config.yaml
attn_scale: 0.0884
bias: "qkv"
init_std_up: 0.0375
weight_decay: 0.21
decay_fraction: 0.533
batch_tokens: 131072
Each number is 128 + 24 x the weight over the matrix's rms, rounded and kept within 0 to 255. Layers, rows and columns count from 0. Numbers have three digits each.

# down: layer 2 MLP down (transposed), 1536x384, rms 0.0264, rows 834-886, columns 128-255
# up: layer 2 MLP up, 1536x384, rms 0.0507, rows 835-886, columns 128-255
down834:142114127162122154091192167164123125119129141140155096123114126129156122099182134143118127112122148097180064133151125110085098114156117099123091074154137156137145176119120141143151157076118160085147134102125130143158172116127119112118090093150097136130082109109155138157144121070146154134101105148122148127109136165144113124151116142136147088135104117174160123102118152121125202107089
up835:119137109134130089111124077104142109101148133114094141131074141148173146124131136126150128197042115119105123116140097140121123128102122145141113137106091137078121160139137108126104120140152119133133142137116119130124102118122138114122114118114136112114122141142121101153155152052135149116124110115131160089142115134116150131178101139131142147098170109127143124120153122151125089120144
down835:142156105135135146134139112146130135108177156116142126173166109091115127121119137119112094135111153130095112118097120146121135107132116152125113124123154139155114156103151133138136176125123176112073143150152139142128111113145134157159088109116152107113150158136112115053131124110098113131124135121118117065126160162153176108138121147146102143098115118128152150148129107110127084183065
up836:121103147143112098089093124132126132118084170115112127148132119154124139129131102121121149129095142080135141120099103120171096131155124128130135149172122113099123114122107134096113160147136140113115156073165114107096139137114136095152147128116155127128171096187170121111131136104142115140140149158122151143115121108130159169128121127130160154088103121091102154178165141141113083093158
down836:116155159113070100134126136163155132120101195116121147168085115147103127142125172139135096115145137151143144149124114156155073109145153151152094120096114122107076159108132148100111149116155158098134130106147099167162167131093100122159135145078119123127178111186147144141138109079130138127105106154134131138122130099127140159143130144129133136086108106098112149155136138122141114141138
up837:144149156165136133143110133160123144127116099124085112129103116097131130153111121087112138154099152108149155119139130113144095168118139123172152138104126092129128141112124147146146154189110128153082131110146096127141142145137126122133124113086116120135173117168170135126088116095147134116128122109168129105158177121145143097118097145146097115138113122100129118128128146107130123128170
down837:124119100130154127133116125130118097150134135106099165127146102083147124130116149150134115124115108139113144114160143132164158115127135111148135111114159106135123126119148144142129118148152088115114134109111156112128124135149134096125126103112104153096122166149151130122094133130135124100135119116131151107120125111108128094134113137122124129128113137113130107122100141094128149139136
up838:149138135149138096088124135149095160104148139139139163132129136092142126139173105094139112116149115101178127155118138127139138116127099114135089106115101125115059101133109157102145152113115176118140131116120113162126113134135145140106144143161101123105122159110146105100117134098121111099125108162155145165126119126099131111131104115121164139112137175172156142132160131123125113077157
down838:121111104130125128131153154156141135111118113148111203142148133136160148155141144110117124136096140162155065123124106114167155110164127098071126111104112109096108138122098128158090128120108095136080119177149111105136145136118121120110098106115135110122166082103107134173148134115146127168125128144138119096112111156140117166138157122131119041143086187164133135141156060147160120163083
up839:086139167131092083113109080143135176137116133139120155135103144144133075129125101134138117156122115149155144150106103106180132156153115153123102136102124148115087137090106136108113145123136161144153135116140106133113139102091152136157123111124172115151105148171180108081129134102156111109126165138121145152073098106137144134169100159132158152065113144109124163156126103132145077085161
down839:132132153109133135141101163163148115119105151139100116148167085144127146138129154126129121154140166135139132100119122149177108151152087125124149123127108116123084113085122120121131135118148106123111094110177127151125147140130111135086137132116127159104142114187130151102120144101168141151117165134131132101124138089110111155128103152140138150115126152111120187146110145123145077097126
up840:128101149131131120112140123130132121118079159096104134140135115136103096115106130117114128137110131093132138138097129117140083150127113127153153146143117140132104105104118145094101131132146109143124160103176131147074145131118130105153098101107180138148144130157169129131106127121128137136157144145126135134107132096172130171135098150126162180112100146123137128171133132117134102126149
down840:108136149122096138123133084135147134111090142120105159121116126136122125114110148123141123132108131113163139134131132149180074142159094153140094136139101137132095138108106116117120163142135114129110139133149123149120130128113111113129151137096152125135161139160136138131105124101168140121131141124143137140112113101130131139112122132131139173122104143113139160150138144160140108129128
up841:116102148119135108116122116139149129140145127124138145141111114088118119102123105116145144125111160153120150164102118114174099174159123154157106130123127139081094107080133133118108176136122143121100096106131110140094146118114127126143139128105135126101121137144157155133099135131151120111138128128159117133104108119118144158134107163106168157119116168141112118139148171113171106125154
down841:098141161123087103123144097146139122110098144105121137180102127144117131134103174118120105117123143107109156161110150116174065148157123149134134139161106142122086130111133145095077144140141139125099124162165123149135120126103109114128128095112156137149160128151175127107121107112136133123150156125134127119090097082109117149127105165139138152120108163113142139107147183167127083108138
up842:113110125128084079107133131144143146154136167106084102153105126111071141116093150136114150107090139148137152149092108117152079143131118146137119086143120159117106106119114148115131123123125100123127107060153126149116159124077140127133152091105110090137124128131141119130091144075156108149139155135110121126133113101157140141159130157148144169095126146127137147145151121118147078131154
down842:136112169167078103126129083153145127121109135110139131145113116132131107149127136132106111106090138098168177139149133136158112142174102144162112151113077120113125094116113176093093137161139126111122113126149136140135129108092106104104147123091164136148159147152176150121084123079175142137144142126143121107132102100142125145133127147129126147099084151096120161124141149154142108146156
up843:130085138133083098114140107071155127130159146089093138140117160134161138100127113101122139147129140116143160143081109157140159113114120116158138168101125120104073130129138139115150099090100131122112150128110133132085109109084133137156127136117161133127117115120123094159137115081107095106129163110113147102094144128128144159180132137087125121094175088162129108145143148127137119081179
down843:184161186155106123137136096149140141154112164176187150135126175133125164117123140120068110172092152101103105152122108116212097139065080110142154134062151098126119147167092191140099140123157155089150127130154142112119131154128167195177152058078113137134092148087112129152138176095107150141153163118115106108141099105137121150119168052123106137098144097113091172122071078079157138150129
up844:104126136154125148144130143106143141094162088116131119155121131107098147183113085136156137141113157095123101149110139114141158086187113090141191113129142135114076099142116141126120144141099121122131131120111118124136142144151154144129141160139164146113134144114152131118086106130124125168126141158124112128112115132149145140108158133121086138134142159128164158151129135085179106120155
down844:105161110104115168098127163156164122118152101120139142130137113124118136142123128150113122159120112156111129146139147102219125146096125134132113130139103156158124133113144110157128148105097111140071121127092150102115084160128125143114156108104136164123077115129120161180136089152076136115135140107121181124116117146097138108128135123122146103138116136096108181099165129172085146102155
up845:138141122135140127148108097136132146141126121128126132131149139147116118159104142149129104135120142139131136126132132134149132091126132100112146121085120128134107128099124144139149114127151134158107131155149135132126112137134116114126116120142110124134107126141159132125135136114112146156129122124130135119156138077106122143126135138120128136142126135126136123162112142129131100144120
down845:126147115128098156143137155121111166108127116121123140133124114127131158119131100092110143148162157141137108079149128130157148129104126160110143131124136114121156133133128088158102142121160116128129112122111106140139105143114112115132121146134119122149143111103119105127145120146138108158116160137129110122145132159125117128130096140126101116150146135114120128104142111123111127094140
up846:127138130103155110133123087120120142108116146149096153068124147123138156160121140134151137101110108151123147075145115118137123125094173134142144126151147077133161119136152143142132089100114162152106134138137092139138076124148140139107135084115143120138103135139128151080141091137095135138149159073164138149077147121147151094145131112112129153121159126110108116145140129134087150150145
down846:128117128137117103169127105092151153171137138138111164100138156140143107124134138109095128134155143139122121109159130147157106147127152122082121113110103109145137151115121144148120113145141119127109128117161115133102142122134109139166131141145088128115131136129119142103095141119104110100103128146150148163118135156159119136115111160151128090110139134102158123169123123156129117121092
up847:118111187152098066112096076148147131130117115133121115100139136160110097109095137113137131140091144135112106150136131147127119108136092183117074158085104154114097107109105148143127144137128085111162129132129131125090132114073131153174152068137158104135093110134104117130142127106097139147130157145147159114121136131177138166131117133161123151142099090101130175142108090138160110116147
down847:095088145177107119118158127114145133103157106088112084107147138103185093100130134124162136157166142120171127140184092117096192155096155101131105095129088122137102077119102117121091114123122136128105148135142098129115112100099146094134124109182127124139128124097116150135153119177149104110121109102149160117128086112133146161152085145151122115099117133117098084127145167134139088093145
up848:160150150165131152099118090102117133099107144153119132156116103081143120177112154148169111134133140182164113131099100134135124148137120143154105095104142124132190095112136134110122113147101124117166150141132166142140110070094171133089141136157119081110162143102159126127134148158137137117141130108098165129123138122134113126162127128140113117111112113128147163095138147139165095137149
down848:098112119133112157107114126129148137135115164141158120144101131077130110156093160173100135087131148125162154092142119119163189132159094152111146109111125162103133120136140113165035110117093161107182093118133161117130138127116132112095066115156170161113114110035150156148132164128178137095142111161109107118131097112115116134138102077124131116117084130159150175102158115096177194175088
up849:084111130124092151132151109094148160088099127115098154135151144156129105139103154127123135114122140136170160104142127121125121118149112119142137134090126146126129105131103152133117112143166099139136143159099143161091173092132140117151165140165138159135134079154098118139142133137149128096134088139133144166141130140140142130150111122118120138150103124097095124136151123200113141132137
down849:226117137114198143067118176181085039156187135178172083157117142070123134124168138149102083145152131124037050153086143122113077096136102089085166079211133106183080150186107121129126103119112204124147110136132127093148111113135091166057048131120116075124093165098180044110110100106121176146101142156090078091150143147119115096122124093134136092106154134219189112118083117060130131096064
up850:123127145107127099140116129128138144137063143126119134119139166159101102140088139132101132144119150098122155150083089091192116158163142155152114114111143097062133140116119138113108133126122132115117110120158068167071095111101134113137156148113157129115179150143194108120096127098154146090153160165112148155129155103156162119127102130161190126068123128146121179133103118131116078098140
down850:122112126119172105117127151173121099138135141119112141155099107119105107105126137131121135125113106123143128107138133146157110149164111133139117153121132114140099113172107147116094110126122115127140107119169108147129129164122088119094109147127141145130130134173127151152103117128136120126155143133166128128117128083135116123099125119129164120137134179108144147141111119133149106136124
up851:136169154124114132129134144080133146133137092127145119105120148135096114116139162119138153116101097093161137103103109116141132132154189146144079183142122064139156161112137119107128123140172138112147113109142101127154101102125089086190123104118135128135140177111107145164103137121139113145142125086130164121143114147118110131137166139124090175108164145141134119166136114125106097093143
down851:109176149152069157178100106103097112138135142168117152153169162115148172097135112130161137113104148147148157088121099113127114141095140122070142168178111082106144121144116115149144126126142115122149078135159154144101143165124118123163138126115146129140135138107091091180133138113139109067108131176107132117149113134098112146153148137136132074165154114122099094167107074128099179188112
up852:115130146101092145094116096142122103125136111128130099163101119115133101126097079110188138089142116164130146150121128108136134140150147178137121169127156206112151111149175140104127125125106107101128138131124110155116170104126118131153118102097150124134097158130168125138132140168160140092179149090087175118117123066118088164110080150155121118125097103117138170125151155109143127191128
down852:109072101115095139155133101074174122170123144074087076134138112088110085133115143152160163096177117127159127155138158160171117077139097123126103100129177137158123100134120132135134156158154113107107063162156146138160131101155130066092100156190157126136153121139128161069140136136128091100175130109083118118132110123142139154130116140152134087108123102124157140135145153138131164147180
up853:083114158161084110142132156109133161174142149139129197109111137096086170122100144111113155140102166123138142154126109114131121112122136163155171088135094147125094102127122156064105198151119139117107147086141124091093073115091165093157146078110128076104132123121152128116079110103141150142134135107195135097117122127151149176149150167161126143157185159097115136154134117129127100143122
down853:104119105084121153152103168133143116125134125111109112125117118117149143098148130148149114140111099108121102158181088154138168123147147108103132138145155134085116133133167124127161120183127115147074139109142115119152110101150150121099151115107145099112123134151167135118147141108103158135142140135139116107127128137154157147127093148131125085107118100055116163124162145165109152091157
up854:079131121139111163126083104060145139097122110107114159180115154108131134146125076119135142092149127142109169124138121163135124135125114121149166150101132122079137084141176160108134120153088112119120119117120118135088116126129104143151105170114148124147120109143140119161137116124143113155102115097147151082134131165088137126115127184139134109126180134123158111119133133119100111112175
down854:135123141118100138146136136106132143122133146142152126121149144107112113098140117129131136136136104109158122132111159133108140151146161088120094154144136095122149110159160125154156140127127093126129115118105105126107114143176129125119096144119128125122159139112140131138146109149183119129106104161101151131194135151105115123079115137137123076126107086144097140155112147174153116098100
up855:146106129110140106154097111150156111131099131105148133116125151158121162105118146100157142098093133102119154140124155145152139116160136121128154176134117102139139137148125134102100156119134087106133114135127083134136130117129113122142081122107129136090117162157124079144149120102146125158132134119122143127162118119116121112165149133122127103102134094123142110124160097131102094122144
down855:102091135102174116144149171137162150136188118096091156118142122135107114134158158139055150110156157149134094138105127171154151160106086109078128057080105139062159093131108172149130093101134138096185126151146174149149102166089147118060135085106159054123116094144081116109139123134132129094116087140148140108106149184166105120109118127130105108143104164162075132089114176168144183109066
up856:121109122114122178102126057122139145112114116135079070101133110136149121140101086144121102160120163109105143165147165116155102150162076111143144126103144107100156070107136182112098172130089130123186126086115160135138100078152129101086082138126146098102105140123145126123138106062148129120173139149127154145133145110108140127105129152125142131072091077123082180112134145159114129114141
down856:134149113105118113135142133087155137131106116160098130138106131172132125152077129114103128129109141158126096154144124117148081123142122118135140149132144102152166139126111127163117145101112141103143127142117143127118125136069144153086138081140092144090136169152116172123151135125126122127148136093133120100139141112119127143128159171152183133153106153132151162148120135141147142157117
up857:126088122202098110150113120151110148108097124093121115165112101126092103123133104126111114132062111083122135142114167092149105121148084122132131172156134124119104131106120105110092143171139109140124116088160164143149117124110153105124157116144145080116145113135143111115124119123134147152133147116128152125112131124159166140133126132128146123118081118091100148141132141165118090104141
down857:132141154136104116119116140122153148143125140135117123173113111146094125148129138152123097109120148109160176139124137125156065107141131158159104122133092123130135141162110141143088154112192163151129107136163177157123089150138110119133149134122152166130134102149150102110123108108134136168128131127129142129108082152147137132122163135120123178137101141059137153130138116163166107115153
up858:142124124131136127117142113116145145150086141110122153120128115141135132145114117145168100141128108126129166097079124120111134156124104146096174156128134116113130136078131133111130132114120116152120132095128118146098123162107133166103104138143119100131123103163123169097125149130141146134108159147121143177086103114110132181082112156097109136097123125106150136149179133138142082144121
down858:142109140136122148133120133155132133123118125134165114169136162145141138118121145137122131122116130136110104107117138137119131101109125140114116125102112130130115133118131138125150135145151162115145152126145136131137164152119118138136128147136131142147147150137120140135127110142137116134136155142101111130143115104137143131114157115121114130152134122136135152128120139105105138105136
up859:112104108134091105124114125147146154101105142107111154151135132138066134139103126136127156138075118136149158142120099099165103115159089130118139123129099151105145100125097122104095145143118138115141130098157140154097107107112161099163115089097154100106131092164149127064081100126167095132136152134159137158111138108181137135135135144149115160125103170095152138171160141147146093066184
down859:150150119125128127112140156151126119117131144104133133145111127128129142142118169156128104158114131136141123139138120140129096138134163173153122127087100114107114141099117158105110135115165144146111124110171107154164110104094134091124143116136148155125152134174127140137108103088124134159127112113118101114132118126146091130117115139145159134115115141109137123116146128179110116149126
up860:110126146119105138127131121138130131178111102144110150145170148159087100132123108132141149131096107114138093103105122137145143139103117133127149127138133069123179091125149116128131087104166129161096143139156091117147117142127124087142094145141131155134166150164154182118098103148163156123106082102160113120158108103163152125140178137099126161107120121158137146158156134141118132147110
down860:148118151157126142100112097082157137137147120174107129106132155082110147117177115129135126105106144130115096096120151104142151084111120161119130176080095113111147166140117136126110124127136068099154073151133134132106155149144160166077142123095142168134136142129093088155155135174103136146118133101143132147162133178126147130141109104152139117156092100120162114161121138170141185171171
up861:097131121126135111127111124139133152163119143101115129142082142136149103094122103124124118136096130130119152156096132119152070161145136180124146134117115120104113154081101156085144152152147148164120107098126094160114128131085124076137143125127107110120165111142151150133124139049133128131130166149148135086150126093117130179133110156121144188092141142140117161175168128133141069130129
down861:124104151115089158154137152114136104131107088102143135175117119145148150125103132133133120117140146105156165155116134134212085118187120127172119093130113130136097113148119151113114162133155176108153109124143137127133174137092132110118146112108133115117150140134131150131102121097142143126124128147141095140124088114123117134140096122117165154123087167096088145102109162142128139109131
up862:115098095110113087118125156117142128158121126097138120123128097146136132137154122156108124108103143114138138120168137132146134102136097161141116114179153112118145105163107125085130143123123165103160133115156141100114129125136116171157127133122130126101121179127144138115131119161152133152149148120100093123123119138178130109108129136147108179079082154148115172113138133115127139111136
down862:187140125158136165161177083127105123065129134120175136067115108066101149090082214140140128156097130132080150117105130143132075169151137043133107132096164130074116025178062136182167095159102076111139136154151144144103179104094109139167085111122076135130068143152144175156168105059149172150130176146158164077104120148108098189216077091120077138149122131086120090144129099128159122141191
up863:129151152160096083134084096141119132141046160119120155157126141160111096108092128121153144138113163102149130128124115119198117187146136184141095146121101150105087121097079153101111134100117136157123136105157097141096136121074157076110130109136120094114127115142166133112076151086120097129129126148120166150082116131153125165108109140130175149057144185120138150189131164140118085118167
down863:120131149166135110159127118115139145109131108133130149158094147120103123131161158166097078138138129112132126111154087127141123182111139132122155109082102119140089166100116125120146131117172148171132107117130138165149109138110135121112137089113114138137137137146105179134119141106142156166111154169171137115115119111146117115118143125154174172129134128102152131122096144149119134098119
up864:109102111077136089152103136114118117098116102080127138186127118128134155126124097108111133130113113093117130106090093101175119130138116112147166136130104118095088181102097094115159099150106144142143144085142079120101061091069173125123163079133152089134166077133189146104080134124139081116111113134197116122044132090084158155153112208115156123145103233147162099175110122099093074059146
down864:156150113139122138086144169088141127102149121061151155155174058069126182147111111144166130082208092133124098088134214113130126092168175110111102165191152157119068123066128123106148114140099127163098105141173120113115154216137158138210093107096174095112068198120124121061110161091162115120169089164068159139101128093127133154085074067100124095170134201142108061141115076175162129115087
up865:110132117141095107127089129094152138104122160145134164165125156133104130132113140106113124125067152107142151140132112105157099142154098135119094150129115131132117104101122156118081150118154153160102109099145132149127102119104133118136124129101171126123138136164149114131071106085135131148178138107116143143093117116147160150146123117157124145122138157119125155173147116140112101120159
down865:130139147130092128143145111145135127116094120122116148152113123162113132115094146124108113111113128091128154144112141134180091155170134143156119146126115119130089118102138129121100145139141121124117113133166117144115143114104109089131153112115178106140154106168149120113131099098151121148148169129138136125115103129137106144134129167136128158119102127080125147132130152146127095119141
up866:136111163158120082177137120143115140108127140141080142131120129085084108120075141131117117130085117141146134143136115127175098147131119147106126104141125112091119104092118144092120108115141121133104106101172088146081129115139121113146172072092128137119158156148169120132098126067121120122138118154114150132099114110134114177132117157094166140086134145080120155166138132152128068116144
down866:150116163135105096140123114128122103087111121121100112132112111136119115091108178157106109076118096120139129135100123134175129115129154131125119135128111127140100168138142151126163146131167089128126111117145102127167156145124141120097186134130157149166117160117115131133076056102145190125095137150143131096119134123145093140107083126133135162101079107131116142121138128127141146115121
up867:155081119125125128143104119126129129103087137134137143139135134143124129114113144101113135136061150094125163140076132127171117144147101157135129108131103135118145118124134140117125134129118146123095141110164133113092130108124172112137158115132159122116139105146191144097121114116177161137138137152152151114097116119125168138148110138145156148110097139139144161155123145126099069120151
down867:107152161134081112143116089138143119095089119126127145183116128169107122130080135123110109106125139098137154129118121120179076104165109161145115113111111135124115109123161159085112144175134118123124123123147096150094129113107125104130167103113174136138142116148145144131121116090154141118136157109152142125109115093149133164150118151104140170110094123121120157133140140163138116096118
up868:103135106105116129135173170160125118160098110105075127147110104105137130120095099123092144149136072081104129167104132106118127172177137124144162147144154129155138082116127131092131136163091129142111130121129149094134117123118141121145130150133121128117147137130160138118146109138138123143121143104152137107121125130118149099170118171102110141121139144130118088151143088114131112118128
down868:133159113107143089122090182121122055125145110141112130112116149140163106090143109125169111180142032138103142087164134140136120192122121123116094111162116166109115109115172159128125085107093190126095083130124122117112090145155122113134067125112126136102133090109129126126081093163159164164111133128170140089096144157102127113115112134114102179103095140093121103141089155113116096119110
up869:112094135159134160120151116094113120090119101139112122182109133125132128138129128120127157151096149105129119108117133107164112154147133101170159143138120118089089093113115143123132125126126111154108139106158121132116124130146086122142111110141168144123152086142137103121094106106167112150158144158148129124133136085096159130137123133129163128113164097129154132148165169114116081096175
down869:128160131177109141136148113129134131076096100126119162147138127104115130099139148138120110145101124117144137109113158141235096128169124179160135148149099161135099134067133145145129135091157173137105125144187150125105109126109089112101134134111145146140127150150108120152130123089147157169154137100131151126107108093148149137144155173113118132113115090087158140124126122150135081113184
up870:101108110135125043120117172154118154159125145101163147127151130104066122176153152079119151140104081090139172152119143114166061126097136127150136138133140127136109101101171137068107138123125151136127158097107084127091073180102115084099122129094106115086188159119144126123075149124135109128121114074138170120114127127152092107137133149194137134122149146101164112140138164117134080141124
down870:126170161090216132122143103122129149147132107115125154159094134127111161181183145123177091066187113092086084146072141130088135105102110136122197169157131142098136113040148115162102085115145180157156151143163131113133116100076148113157118152116164101138124101108126113120185103100106077103086128075165163043109161171139158097095136156183100085136119121076144103087123120149092126165156
up871:087092167136065136127136129122137149144097099131120160189169122132128062113128102096182155147135161111145176112122127095165144134123146102150120121097100106116107131147149148109156149127129131115154149110157095137082151119087141135152136091124150152117168196130142122156127138154118093101162148093128140142156153105138157108130120117171123089088172170104120131158141107162125120143116
down871:109127095107094139135106104066142107086093070154096135115135094143130124122137123124098159159153124081112155158182101138146107165187126149168100134140159080121168114169128151129141158146124122117108088091143134104116085109167157111078162095140125130090123091133113128123150098151120131119102134120099139142122168127138116106104142161127134105095168129112138141155135116144119142102145
up872:156147134162128082144111147122129130140102120078095156099115103171112106125113136120185187151131102118136156160114122123155099079099155140115106176145136081116121162162146101126125120135158102165171112130128127129143112152104131156164172113153135128140172123155140115135125104142097143111150151051162132153078138118141116148167130139123117155115157125134103076124122119137064125142193
down872:092112136096126131153132142114141118123083111092109114116100110134089105089121167117152051132109102135109226109151126110166137108097115118089098147152164131103127114162104141161119152111076138122169131126180178124149171110167135158143127102174122191134169123160098141131107124132131108106144128098117134157139142110068109158116163152109120130185151124093146130109055113180118119097138
up873:109145119160133159142100156127113133095119100154145148131118121154112144114086147118110126140117130143110142132120097129113107133106091148165176145122147123147103131062142144155114127122138112160091156119144134163102120143149118100143143131122120121134134106173167076174134135087131128155142153135167157096123157100092149113121134137178113167118113105091103135119108133137158130156158
down873:130149126101136165171149185161109087103155135147189051118134131151053151186063096131102119143091118121104138137092161135123143092162144140147200168122156100055104202159074167185109077162104132073116154139138140105102093226060163144187111142090132147114115111139152087157126144117050105142125102156086156165151161106131144097182086071086113089201128144139114204107098119084146068133152
up874:124123163104106147151118108105112145145124130132095150139122142121096126106108133136105137113074136101147166168120108121172107154170117118154139147163122121105103127095154152100094138140150113156128107116180122176119117123126138123113131147072139110122131104153139108119117128109191146169151136158120163126104118078141128117095129141130133172099094099064137165156118136145129110118147
down874:114151157162096137162142112138158130127114145111109136160101123142120126107120152149138098134113130122144140136147124157160075157189112140138135105109117141138101108130121150110107140128147103110113120125166120142110127121103107103113152121131173140161147123171137133119135111069165121139129122144168122137124095134144146149121146146110150166123128122089148182107116125149137111125141
up875:084103144121105095115116133124143131149084144098116132120105129141079131103122138154134144114129124116140163149127101110180105158167124150142133116150143099102151122092122104097092165158121143150152142104178147133105131078086157093118163119112117100130130113178196153131100107106164121123119132141137157135134087074147144152129133155138177162035126163114115181167164162174150102133130
down875:135110116138116151159139132153164132106150130109162135104167123139101117123111165145126143117125097136142137134113118099168103122149143168116107134137129101161119138085148132130129124166154122125123100119120114121143161149100121086152130140098102161111177100112140118109140153114156152112115138145157141134124154108132142143112136100133131162114125129106126157152137122118154113102135
up876:102075170108105097119104111117146124134100149112099154159135100112064100098119127110131109146107114122154187176095135071181076145133135119119104149114129127060125115118141169079100137117120107131129117063181116139097134112097130077143108137105130137106145111145187149123094137111149130142141170120139131136103153126131175145139097152111176136085145120133107142138151166125143093124162
down876:141138145128107117112160092146141142105110146158107140140114104138087126150096129124108103124135145108126163132122117120149122126169130112147139106131138104107092086124155154125093132132127116105098102127151127128089140160138114120140170099123137138125143125150171120120103127087109122109151142136158112146115124117139175144133116140123149141113150146137114161134113156148149114110134
up877:126156172181141172111157114102105121112117115148109125169127127125100123154125136110162142120120075154162121165113151091168134120122124101126180169140138069123137094124168109126124154131130143156103191136097047124111100104111111129172168094115123125128163090107166179099089094124181117154144146155162151115141137115164176132126104157127118136125133116149182129142184165139111089146181
down877:090081122097101132093143135071070133159135156237142161134165172140071139123163147095102135108133143132165103147085135102088126143106094127134145119142102118141143102114142119136155036107157094145073084127090127116104123166130106179105214083094085190118136131198058131149125117101166134123126123132166181111128108183155108127149115095145121133117122088120192084128134109116157176152135
up878:115123143135083094112114110126181138156124170118118129091108109134115122105110118100145151132099160100141187146107128111146107180157144126180115150115103119108143100103147136083115132142129099157113111115172106123107093087106145124168147120077143119114144114154157144135110134071179130127141147137132182100148116084099146147150121156143137147105134154096157134161171136154114081150162
down878:138113125130120129133117098152118157103112129140161115144120152121153134111134109101122112124133124128146125131126129111180123124149134128141139133077128150135087105138133139131121137138139136120089112119128123126113136122132124124154142127133135134122117124129154141160099127116142139119135112157132116139151152146106125131116123115124142144116132128100137162121106132160131109094160
up879:116129122140115122132110125100141138135121140107107102133125107164111146108088117107091117105104107122142146137112141137155116146162107178137119117119141103101113108094088152096137159090133126129110109085159080142097163107123137135145125101085119094153152121192151147122102131097141099161143151128165144138132130114150180148085089170122130155107104112107115163172133133152121100112145
down879:140099126147104122168151118152156116156098148113115147135132136146107123133130150135128096111120119107166132154130155137192102141170109156121124137123115131124104111131098153121126147134181122110137140125158109135132126113112099102119118115134144137142146134160148154129134127102166149122131163120141139114091117138117146127098138145134132150104112120105140170145153118151107135133126
up880:123133135124126135128102115152115129147136117108122149162108145127108092090122131123121132131085125112122123157116123143157065148151104108122113139168097122141114107110129124124116152138145135172131140090154130121120106142090106123121128105099117099131165138154150099112100098115123109124124155148111140145127107096148146144110131139141129156103118160121132136151174166151129074134148
down880:136130163154088118123156110127141116078104105119150137144100120144080128132118150140121105135119133110131168146150135129181098132153095136136125129134107112150078119104119134124093139159147128138125128112146147126116124130086129081131113092123156151163146107170121110112104103087132093158147106131164110145118084148121125162135129166127135170127102137076147122131129140134149088097112
up881:091108180128100128119101077138119135110122155136135163156138116153112108104126119129109132117123174121119147152103117106151108139172103127128099115155106148093096129127137171090124143116150112158122098105168124154099133120112119125126122133103132138139159119140167128129121109079152119104158156128142140156110104113168147127108124132167125143098086105111114189166157163133131095117160
down881:129117188132091132115115099153128144115113167149125137163098117147115116125135139122115111134115150114158148149137111137166093150167099132138117089139119132117104102122120126104087130149145113128087102126174149125097122124121095112122149128096177128120152111138155140136123105099158118114147140136155113157123103100128130175116144146132148144132129121094140161135126157142151138151154
up882:115100133137080099154117142133119145143148124112175110160131141135081119145127150115080142145123135104153155129167146100158097100125140132162106108127130138100129137137059174112130185136150137076120136096131128141073101149112188074144151103139152114115124089120150160061101142151135101094131134121177138178125130166114156138106152123158120142113146149155132156155184178127141090106141
down882:106102129118106126118179146110156063105135128096099110097153102123131182128100111095105140123129169120180144158161123102143135124155160142127134128135089114153134126161088094164176130101176145175093130117152142110135120158126138088071088061162128144117128114151176131127105142141125107139124105084139112086122145154114150133087138159118166134146146128149106155136132115117134143148129
up883:123120173093108138090157096121121118107140152113070134131101123150155132148112092133116111103157140113154103128163108099154113113124110113115125142114148077110173152125127171110121113108109124132165129165108121162102082121104130148112133081112140117102154149120111114139171109109110149117148123109114150101147159105132144161164137142116126118102136143150153143128159121137139101104137
down883:166102192177034103114165145105197123127144148115093157133140129134062074140120131103109126168142165120108085106116135115155155144137130155123153173099195163188115169074125067154102100115169159126197110134133094122163082096123107122104121119130113144139133097145070131158124121157088126175103162113158156121106112131158164095162106179112107107179086103145127055158177109107159052131152
up884:125124128119096128107081104107120128164099153083097126116118093137106086172087105113121127106092180127141148147103091073157103164138118175168106105142106148079132118096128139090125135096144124158136110073151125128081128130116133115109156131100172131109135134147180167111073132069168128094129129127141140133143137102127166127154094183128128121056141133087129177192173147129128074112165
down884:100126136133110137128151117127122152101110140115119127137096108131143126134097134128134121105132135123139140122138123142140107152131098126107137115130123094128114095137151153131108118126128123127095098140147121144125152129133125108117115143112138142138160129165156120128106136118167123143139128129157124107123113143147144150129109141127142102125131142126120140122120131109145129136117
up885:102142116101137131146133126099130113106130142089093121121114097108106134143111122144132156093121156114131099119061133151152108120137137149130061101129138122142152120168123173095123127127098135115145104140143114124102123115132125131123134130100168165149153157176132135111101125163124094122122117185113121127105122096160115152115140151152146117124135152098120152175124110119120091107139
down885:167126115157133135103115174130129214105121115168145110090180173117129119183100185099146123133092114115081136165153143146151132097125151094110149142078108125094130166096156127150128064136148112157096085143069146128130146162126165092230122046126104168120064119126107114166143154117101136088146124080097173120127125131105147180150095134149129032222088140113136147062148097132099146111142
up886:129097118122098127122102127147147132141128151119118159162133121160094102151106092118127125098088150115124156154100135108171105108170133153159122114096107128089114122106117131102090125135135124121129114104178121147122121114083134098114126132101154133107125095135158141124094144112141111108134138116143166151116125098149136125149104149132126139115123150125120124145170170127116100139153
down886:092131164121123115112128103154155131114099128115131134174121117146113135136118173160137120131110148128123151152138131133184099135169116137130125117117124112125102101126141145144113121109103127134130126129139117135117137146126116117137142103140135140123149119167162126138124119100153152136139143129161138128101111118128136146148135149107139140113145131103124136130127137144146104132136